Part of a small language model's weights.
Architecture: LayerNorm before each block, learned positions.
Each number is 500 + 25 x the weight over its row's rms, rounded and kept within 0 to 999. Layers, rows and columns count from 0. Numbers have three digits each. The size before them is the row's rms in percent of the matrix's.

# layer 3 MLP down (transposed), 1024x512, rms 0.0185, rows 278-303, columns 256-383
094:518468497477505536523497504485455496496515517469474472503483528528460487472527487505500487482530499497550490522526510482516506486480496543499516495471542550558485520487491486477518459531532488506507533479512482490495488506537516524484475514516496531490502481544526500462545509500519515536519499488504515492537505476501523498530497543527491509475497477493513542522476503531472461495493
103:499530473512520481509488542515531531506482538510517530489483519467527494515470501474464495469511531509543516517525485499500504479493515499430494488491489476454495494472519482503537506525536499494506460515476463524504546514552497508508518466487449475505515451496468527492505510499494523489522542496469479468511513487504451540519482498487505465496507478482528492522506467487488466511506
084:507490489514532493500488529465468466476524505446499496478513520492502540514523449502499505534488505501523529500478476490517522540511528501482512484457505496524493495512532485481505482499440503520522503488433499515489550481500523478499538514557536508482515519512484468537520491493533488492457482517547468536498546438462543532489472491465522511482492484503544491456488502523539503521490
104:464527467494479504532475508475518515504510505481488522518522468521517487485470520468500508510520562475524493485518503495456531483553519486518503516516516494532518522522508509517520486494510501514519515523539497484526463498522519514514496488520494510488473503533512495513487528529463477506508557474512483509491445481503532503504474503506506481492462517524516514508536563515500503495464
113:473552514505518513486466508471497487511489516506537506458543469529459500481518493475553496520538514529532493483486494521488540541539501451494518556489516513471494488473499502527511463534517483482498462496462486490452545508511482509501476466509526511510525522453493459510491501478513512473500507505485467491491552493503498505506456533501495515534541506484528463532498533449505508541484
093:504540465508508512501490500507492462507467475515517473450490500517498508485473513470503477487474500515497494486532501533488483509479481497480494512485502491488510457507551528484514507553492491518478452506505493548469533486497473500473530489464532488480518512497497448498544529456469512491465514493468512453467445464516502502517541505487540472442555493502521500497502472529512496504521
095:493491502472531528466463495502477510480557512501507508513455524497479499492512486502484515485488502515469531544524482525534455515461539477511423520503476511506483528480562457516448527521468502504524499493551481480469490486498513513491528509518478502537472543495486496524470496462513486508505494509492531460532494529486525484525550511481469492429490529478500481481531505490506454515481
109:536503498496528483476465508481517523490562512504521539464477494506493533520492477505492516507455523505517493455548530538493477493520499502507527486482523522531514511492478525514504484524444481467476479518463482497521528516531515548497485461504497510507503486509504487506430482514487546487499496460505489503533440514500460526499465548504471506480468472484516484470495529504518486502511
103:498452539493488479515518491504483461502498477474482480475478457515498520517517544455486526471507486512478513479503528494504491483494521506538507503474524503495487490477482498474551462487502487520471505494497470511544505488439511541497503507505502517475500534581489466505479484478523500487476512513501491497485442488508511520504547533508514506520517472481538532469482498501493506467496
134:480540438504526441502469514526531521515504489494479510506495498498486510517509557499523478520502460495513490503532457433443530490507558513518494558530534492470464500498534505483525497467505539489532471536463502466516478489508473441517541503500465490491539489491481494506502552487499500495492532537513463491475561485498490474507482537487484413480499530495506487496557512496489527558432
108:481536494474525503488480475491499469537546521524500495509466502494482513524521557470485484502506539448502486509511497477510543487485507526477458502501520551490535513532451508483485533505540495526465498476475500486529486465476506484502519450500500474481523492505506485495516495484515490522485469525433493517552483450496501481511479490479522461519501524519488491496504549480474552497520
099:489548490528491473515529485466481519459502520479493506491511471493515530489508488520469419481490512557494462574461486498472477537524507487463491526543476504444502498505498463485460511468523508533511520501490486548458521460460497519505426509549447474514493505483537507453525504486474511490508541512492489478539502476545513495526524491480542520513468464478503488520498487529474503484523
097:532506520485488548470486512466499493480489470504559472479519465512456490524493512526513513496494472487515519490501479547502481487525507473540499539498534456515463514473491519526508472499514486508485486470512534536474518535496515541498522506507494494499513471455478485509520484460473484523505535474510511470470519520492507515500484487520525475483497544485509538454452496493515463481493
096:504544483552492524486489519493447490503511494517489495476456533533492518511515499512521505511516524477529492521437499475515496491533499487539529481491449485512462470542487509522507500526495471462434484455482503504515564490491538478494500498448505501532458483516471478486495498500525520460474474497451505544522513545523472534491473502499486483550535522488485481588467453464496529533495
093:490483528481503477490503497510511519527499509553491477465514496465472543511505523472514508533488527531523497444528438545525475487458495486536512483506492508443533481518472491493528478510514454532459477471486448475504468491476480482552478500495460533478519513478495515509490480484492463534493448472523549491537478485466458478501527496455475485519552500479502508497543509516521492522497
072:479457544488482474512500469495445518505552519447470499512471511475470502517520460546474508522487513486476518491494487481490477495493512519501495480525538470503499498429470481481465531480515525500460522509483492473518501476522509509526498506506531499502470514500499520489482495525535503510497506507476524504545492494482484499499494448491492511522466519511514493503517461516506469488541
103:522540505481502506461491523416481518536521491498493482516531503503547509528560533492520498493468504519477502490503459547547498483480460494531516490471483545451516480534475547548515479579507529446494529479500490477505451478489472494523496510486514527524509503477484503509496462486539512502503497508502544540558480509474527504474504457513462509517500505494456524491499493481505485496467
132:501518523514487466525533457512531477515509483492485510525499540526511489512503531530477490561509520495514482525482447568530466496527504549470528514453452501494551499512436525467503505526504521446488497475524482521494468510507518490505491510549513523520511490490511484472468493491490498542503487478492477508515504495542471504510478492504497506535485498530471533525498520519455509439466
109:512539500503464521490501513503500453488498558529490524486516473502505485548522545532483468526533470506531514507493553496499499497504476472542535543512475494479464489502467501504532441519539472479518491469439484516510531487477524492495479525563519521479467531546513512525488501477460513505527547558490493482511479508510500507513527458514460512497547458504436485519551537476475485495522
105:507473481515463509485488527508525479471482535489497524537478479489481480467559540509502498530465461504543517511512519501488495524517491556509539510526515531445463518518514476499509524421508512496483476535505454469472447510434534553511457520515485524473504489518518530494481482467496528499531512505479582467524470499468456473480514513509545555497489475512464496506530490501500475577535
096:502440502476476505482530543456515481484515461498502480527504542524499467491487534486532527488529481493530513510505517459542480495480489508488524496510483529513502496519459499454481469507532532480507499466484479536477486489523533446501496521488524507516515508471482522498468512523531504481498433511541468524487484496443457473499498498478519538510497503498509557485496553490495513488502
094:490478497472524544473478472491541495482492498468501515486501456492488445513519487527530503520511473480492548509496478502470514504471489525486484546501499511508476498471482568544511465499532508510509471514509495460483528458488553483515498508502437525492459519514522541481534493480515488507475488456488509510467522504478541483563520508435510512511496469526494537518517467522467503506522
087:452510474502498509538495525490515526441509478481516483494512489503490467524528459499506496503508499506490494500547493499470430510510521460505521492483496473494480476498520496481479522514508479531515560466476564526490505515479519485533468500456441513522486487534486475503465470467494503463490502521508521518480492487559482463476502555427503516495472502506533476494466508489551500464512
101:543501481491530483450514506496505465443546489486463526469497519490503452491512514521460482476498493483526470506533472509448499467502517513480523538462461519443488462512465526498541515499504467507514490528506483521520518498565530483503470498433535505502510530531514518529496511469502476566484503488498501515509514483503503514469486513546469519503475524488510551468510513473491486520502
101:507498451483500513515500468512510460433495500501532510538517486484474518535488526514478501516507489487464519526513503514496479514469507504520445480523472485534501481535486513525479539522475503485504530521513477493506476503504486493512492497519485511521471485490490520446518463497500448474513518489465479507470532518488482471481503463471494518498500516492489493544510439506475530500486
092:506508529480498522503500447499523521507532497528475493531487490493494516473506473483470499511529491480483507511508522504486501525484475473468509476535476541480462484489506501497479487454457507484527489483538472513495514465482474503491481521492534494549482482471528522556537463515519490487513455496475486446493499525468490499490503540542478493560482481459529546559487498515470485513535
# layer 3 MLP up, 1024x512, rms 0.0294, rows 279-303, columns 256-383
096:523499481489501513515490444522507497498524455486508502456484495499483479490529473486513549541517496513479503458436529523489472486497485521497477499495486484520524515559489474475499514469494516530468475494567507461505509516469530473467463487475491487537495498454487491498500557493513507495484466485509519501499433498512517470482505492532494502496464538517481507481487484455485522529499
093:524504524483539520485517462497481522485488492531529488481502529501498490512486499532519502506490470489487531506489513526458422514470488458478458504530505532519537521499480512512490498527522477484486494471520463480509486501469471522482547554514495485473490493521473486502478477482480503502495517450495488473478553504508491478526532495511467498497498483506495518515498490502499462465471
094:535495482483512510523515474497528461538490488510491489505512507502466505499500508517509517480521461520507524528468536459485493492458467516494528451515502491450475444485491483502492491498492472538494474505549453509516505489452508457459544465475509480481493506499515523479508507454501570507488499448502498489519541508551438477459559486498497500522493506484468524518502493519536489517505
099:488441511485475498542498472503508519473490500520545525548500486492512504480510486467510496453490500494475517476455491474526472498467505523547479458470521463476514480530542512469495533490526511514491514471533514487504456504486488533518534538507453489485502494526488513479492545519482511523524499488506533502495454557535513531505521512513512526508434476500502499521479501528499513497481
096:511514489500494503477513505501509468517502539511480505531514543476494477493510465499463460479465456511487492509537496514559490511488484526527469435496531564486461508449485512491478440495525509509522492494470483501505492507509444457489519479497509494486503494520486496468491487505510486498519467496503515483496508489482465477516534487499489514493529496482514521503499522543519474482493
093:478539505520494527519535479531556519503460478495492497505518460498508517475530494501561494522501514466503502488484550481478497530500486494479560526500511499511491492503439522566534510472548518537509507504490468505493494500454454542491487497494528497483519468524488546479512539503499548516495472496499474511460477502449490494465475465523519531529465505486514527521499508557485507494540
110:528463510500498500531548518509514486503445488490507490493507452492462513482504469507539515491566438523524517481524509456517447497500483493510484499494530488493497532518485499470510494496475481509486518512474551568514507487487493485496508502526461499508502499511472504530499484536492512516528492532506536492498492493491496489522486493526520522495479503495504482474554513550507525512511
104:483485490511479541473519481488517504524499496528519486509517495472453502496480514496507497491574519517507468498495460527488487532471505499497504481527495515518500488487498468510498507514532475455495505513520434473516467501476484478482503473521526502517522521487503480488519506459491545508490538468532468531525564518518512561530490460505481487515477501504484495486507524507533517468503
123:499578506492480476527515498513503497498484469497489506522522478446476510520478503469514508470520502492523551499457509494471494501501489523493462544524482515491521530483529490487503462466522511517518501469441481512497526486532474492476522476491458494476500524464460482451477517476510517507485458531496430543530513476504452516536504508479491498514537512499519522539528500522446486505508
104:507489504488519528482513497499518456527467499500520506553532506471522503529504508495471461420472486459505518529483534494470501511482486513510465475520528528493477564477513525484493486484513481466523501489486473467503487491495472539508534494530516505519485472498519489505497497454481510524519499522517458509495488531465453516514497466440456483535482529508519500503508504526499532490515
105:521509517484543479507503476497491497518507508492501489499497504435456484505488512463554505465512502443469508465523528473576511471488483447535513487509496481466535489448530518508570501526421488469493496530483521511499499517524450509517566502477521511466489511514438500556467502512481464518496491497529503513525537509478481506495553486526475548534533517503512513513515533504521512545479
094:467477464512486482534497500501519515510557505514500511526489534469501512505520487458497502541504489545538515474493493475536516492531512554479486495514500491470506461500456499490532482527516491518486503523513508455521500480477476478495454496463428510513476553499525518463496560532476501500515471502506516513482492508490510504509531450469521555526499493495514486543493467522480460468520
103:500455521513538476495524491515548499515509520498496493516494422514460500504472502438495509529490433493510529491485525504515482500495503498526487506488516433506506522491495489489512494475484534485518513513511498550458524490483462465495542497528523501489515492539487515539481489478500480525526467490567519457510506516439487514479506517521480491498497522477539507505487539529558524533505
090:463525478492511509454469501527488453511469534510504516533518494449476488521493502512465468491538519436471548515487536481502531537488507484494485484501493488525493533484543510487486463506508476486529505471490515509489495506504492512474500539510471503490488478520495484510494545498516495459490535468461483485502486506565497537531481483564495500526508529502501540518450468576527523483485
080:516516470492507536550531482516547480511477507496501522518524500518545488499508487498528512491411491485505471507501502521553510488488515520488534479477475520507501496528499509491522520515544463524535496488517548485521502513492500494489517517475486491491494472495497520482490502498478483510492511483483510479465546486543515476463531479465489521530505453494479540503527546527540537470472
102:522514507502506558495552428536487480526494497516487505516522438445439499483502514550509485431503511473491516484561523454469482461500489526563486496502481478494528489496478491514482496500454477485461486466496528510480544495508474528504520540521473476498504497501506474550495506508465488535531496481469487459515519501469435556490487501514504465477510515506484494474482492535510499510492
118:499441453505519523481490504490504506495452499506488517473495461445514507506492490493536486497524481495480524521485534484490480490485494491518515508512545521510480480515591474541509505478454523558498497506479559492486498487489495480480484526516477487488498496537503506515495512517477534453521487494502527497478497506457498470493558505492492495479495504496536492512532510486480493561538
102:472472467484502494544499491490483519495483490484502522532512511479536480482473456500483458488533497497512501514465488500481498509528517553506475471524502481525492530506494514448491511469525505500493491496543508475511474498485513484484472503446476480515514489471516482466480573498516432549495504500457461493491495467497504503485503430517549505481477531505572485502541499528467456485491
090:511486518480504500477507496497489530521525529500506487471498529490567524513466471465507504481522525493515456508463522484502447522484514502498472481471484500549497506486542489452488456513514494505504534486519494476518507492517469468478537482475510501512486522465485513496482513488567482459475479512490480521525474473512498532507471494495484486552500550493527515512508474542535539487506
111:474483514491492538529508514543510514489477493494485494499527516459494492511466501455540494464486493487495513499480517506499450533459514505542478476492480518504470520485503501487489465461519501467469509490510466510472512506502472483497509484532515497491508493429482494454465513467485525523506447465532499545519526524467488461491533511530515507505506478489528522505531488527488510491510
104:512532501495451508504510513537515520551476503502480535546506492514470482489497487445478485518495506518492548532504473484480488517495514525493502504509489493470539487503500528512541479487480528519502483493507512501482490514503487514503498509478542496490508503531441503527472495507498501509482456465499478488477497494497487481500504470503466497481488527481533516517487548486548512449419
090:546471516508473554501499531551531468553493527492500526460519502504464493481508506471520512463522465491537512502496489486542509486450519477485483448509484485469523493484526476490517499500554493495472496478518499493493479516509477549534512490471474507470486536502488479504491531500510504527508527520511461483532455533495481554534439454532546475516477492517512525532519464515474493479485
103:519502537499498483495567516514540478494513472497517483516522483499514482490539504509466472439504475491531505515535496480536496459506514518515527518489480433426511489530477540503469518438457511484450503505518454569478509487459533508507484502491484515476526520507475509529501492463501525542479502493565524473451509477477485469501530485484487492510491461483511518465486511474526494462494
103:460530504526500454484510474481471515481453521504542521447522470496489482508477487522516440452444468523493510458460534498561505487464515511561531527515519494518465494539497493504533544477539475480457490521482495529478503489503485462514490552513456484508511566517456512495536487478485508514512503521479516470511504505452506536542508502521481542510493478503512518466521488508539483512485
100:508519409482476505514510499534492526489415495492517516471482501484518497494511456500500482530524447487465490506469462499483488491546481520484515519529515450443525556523482489486498548501540455485495495519475493510483557501516522500508475521494482506476500486499510522445503500487462504511487469514488477489507491503567500485525487543494538487490516520511493550477518506492480507483483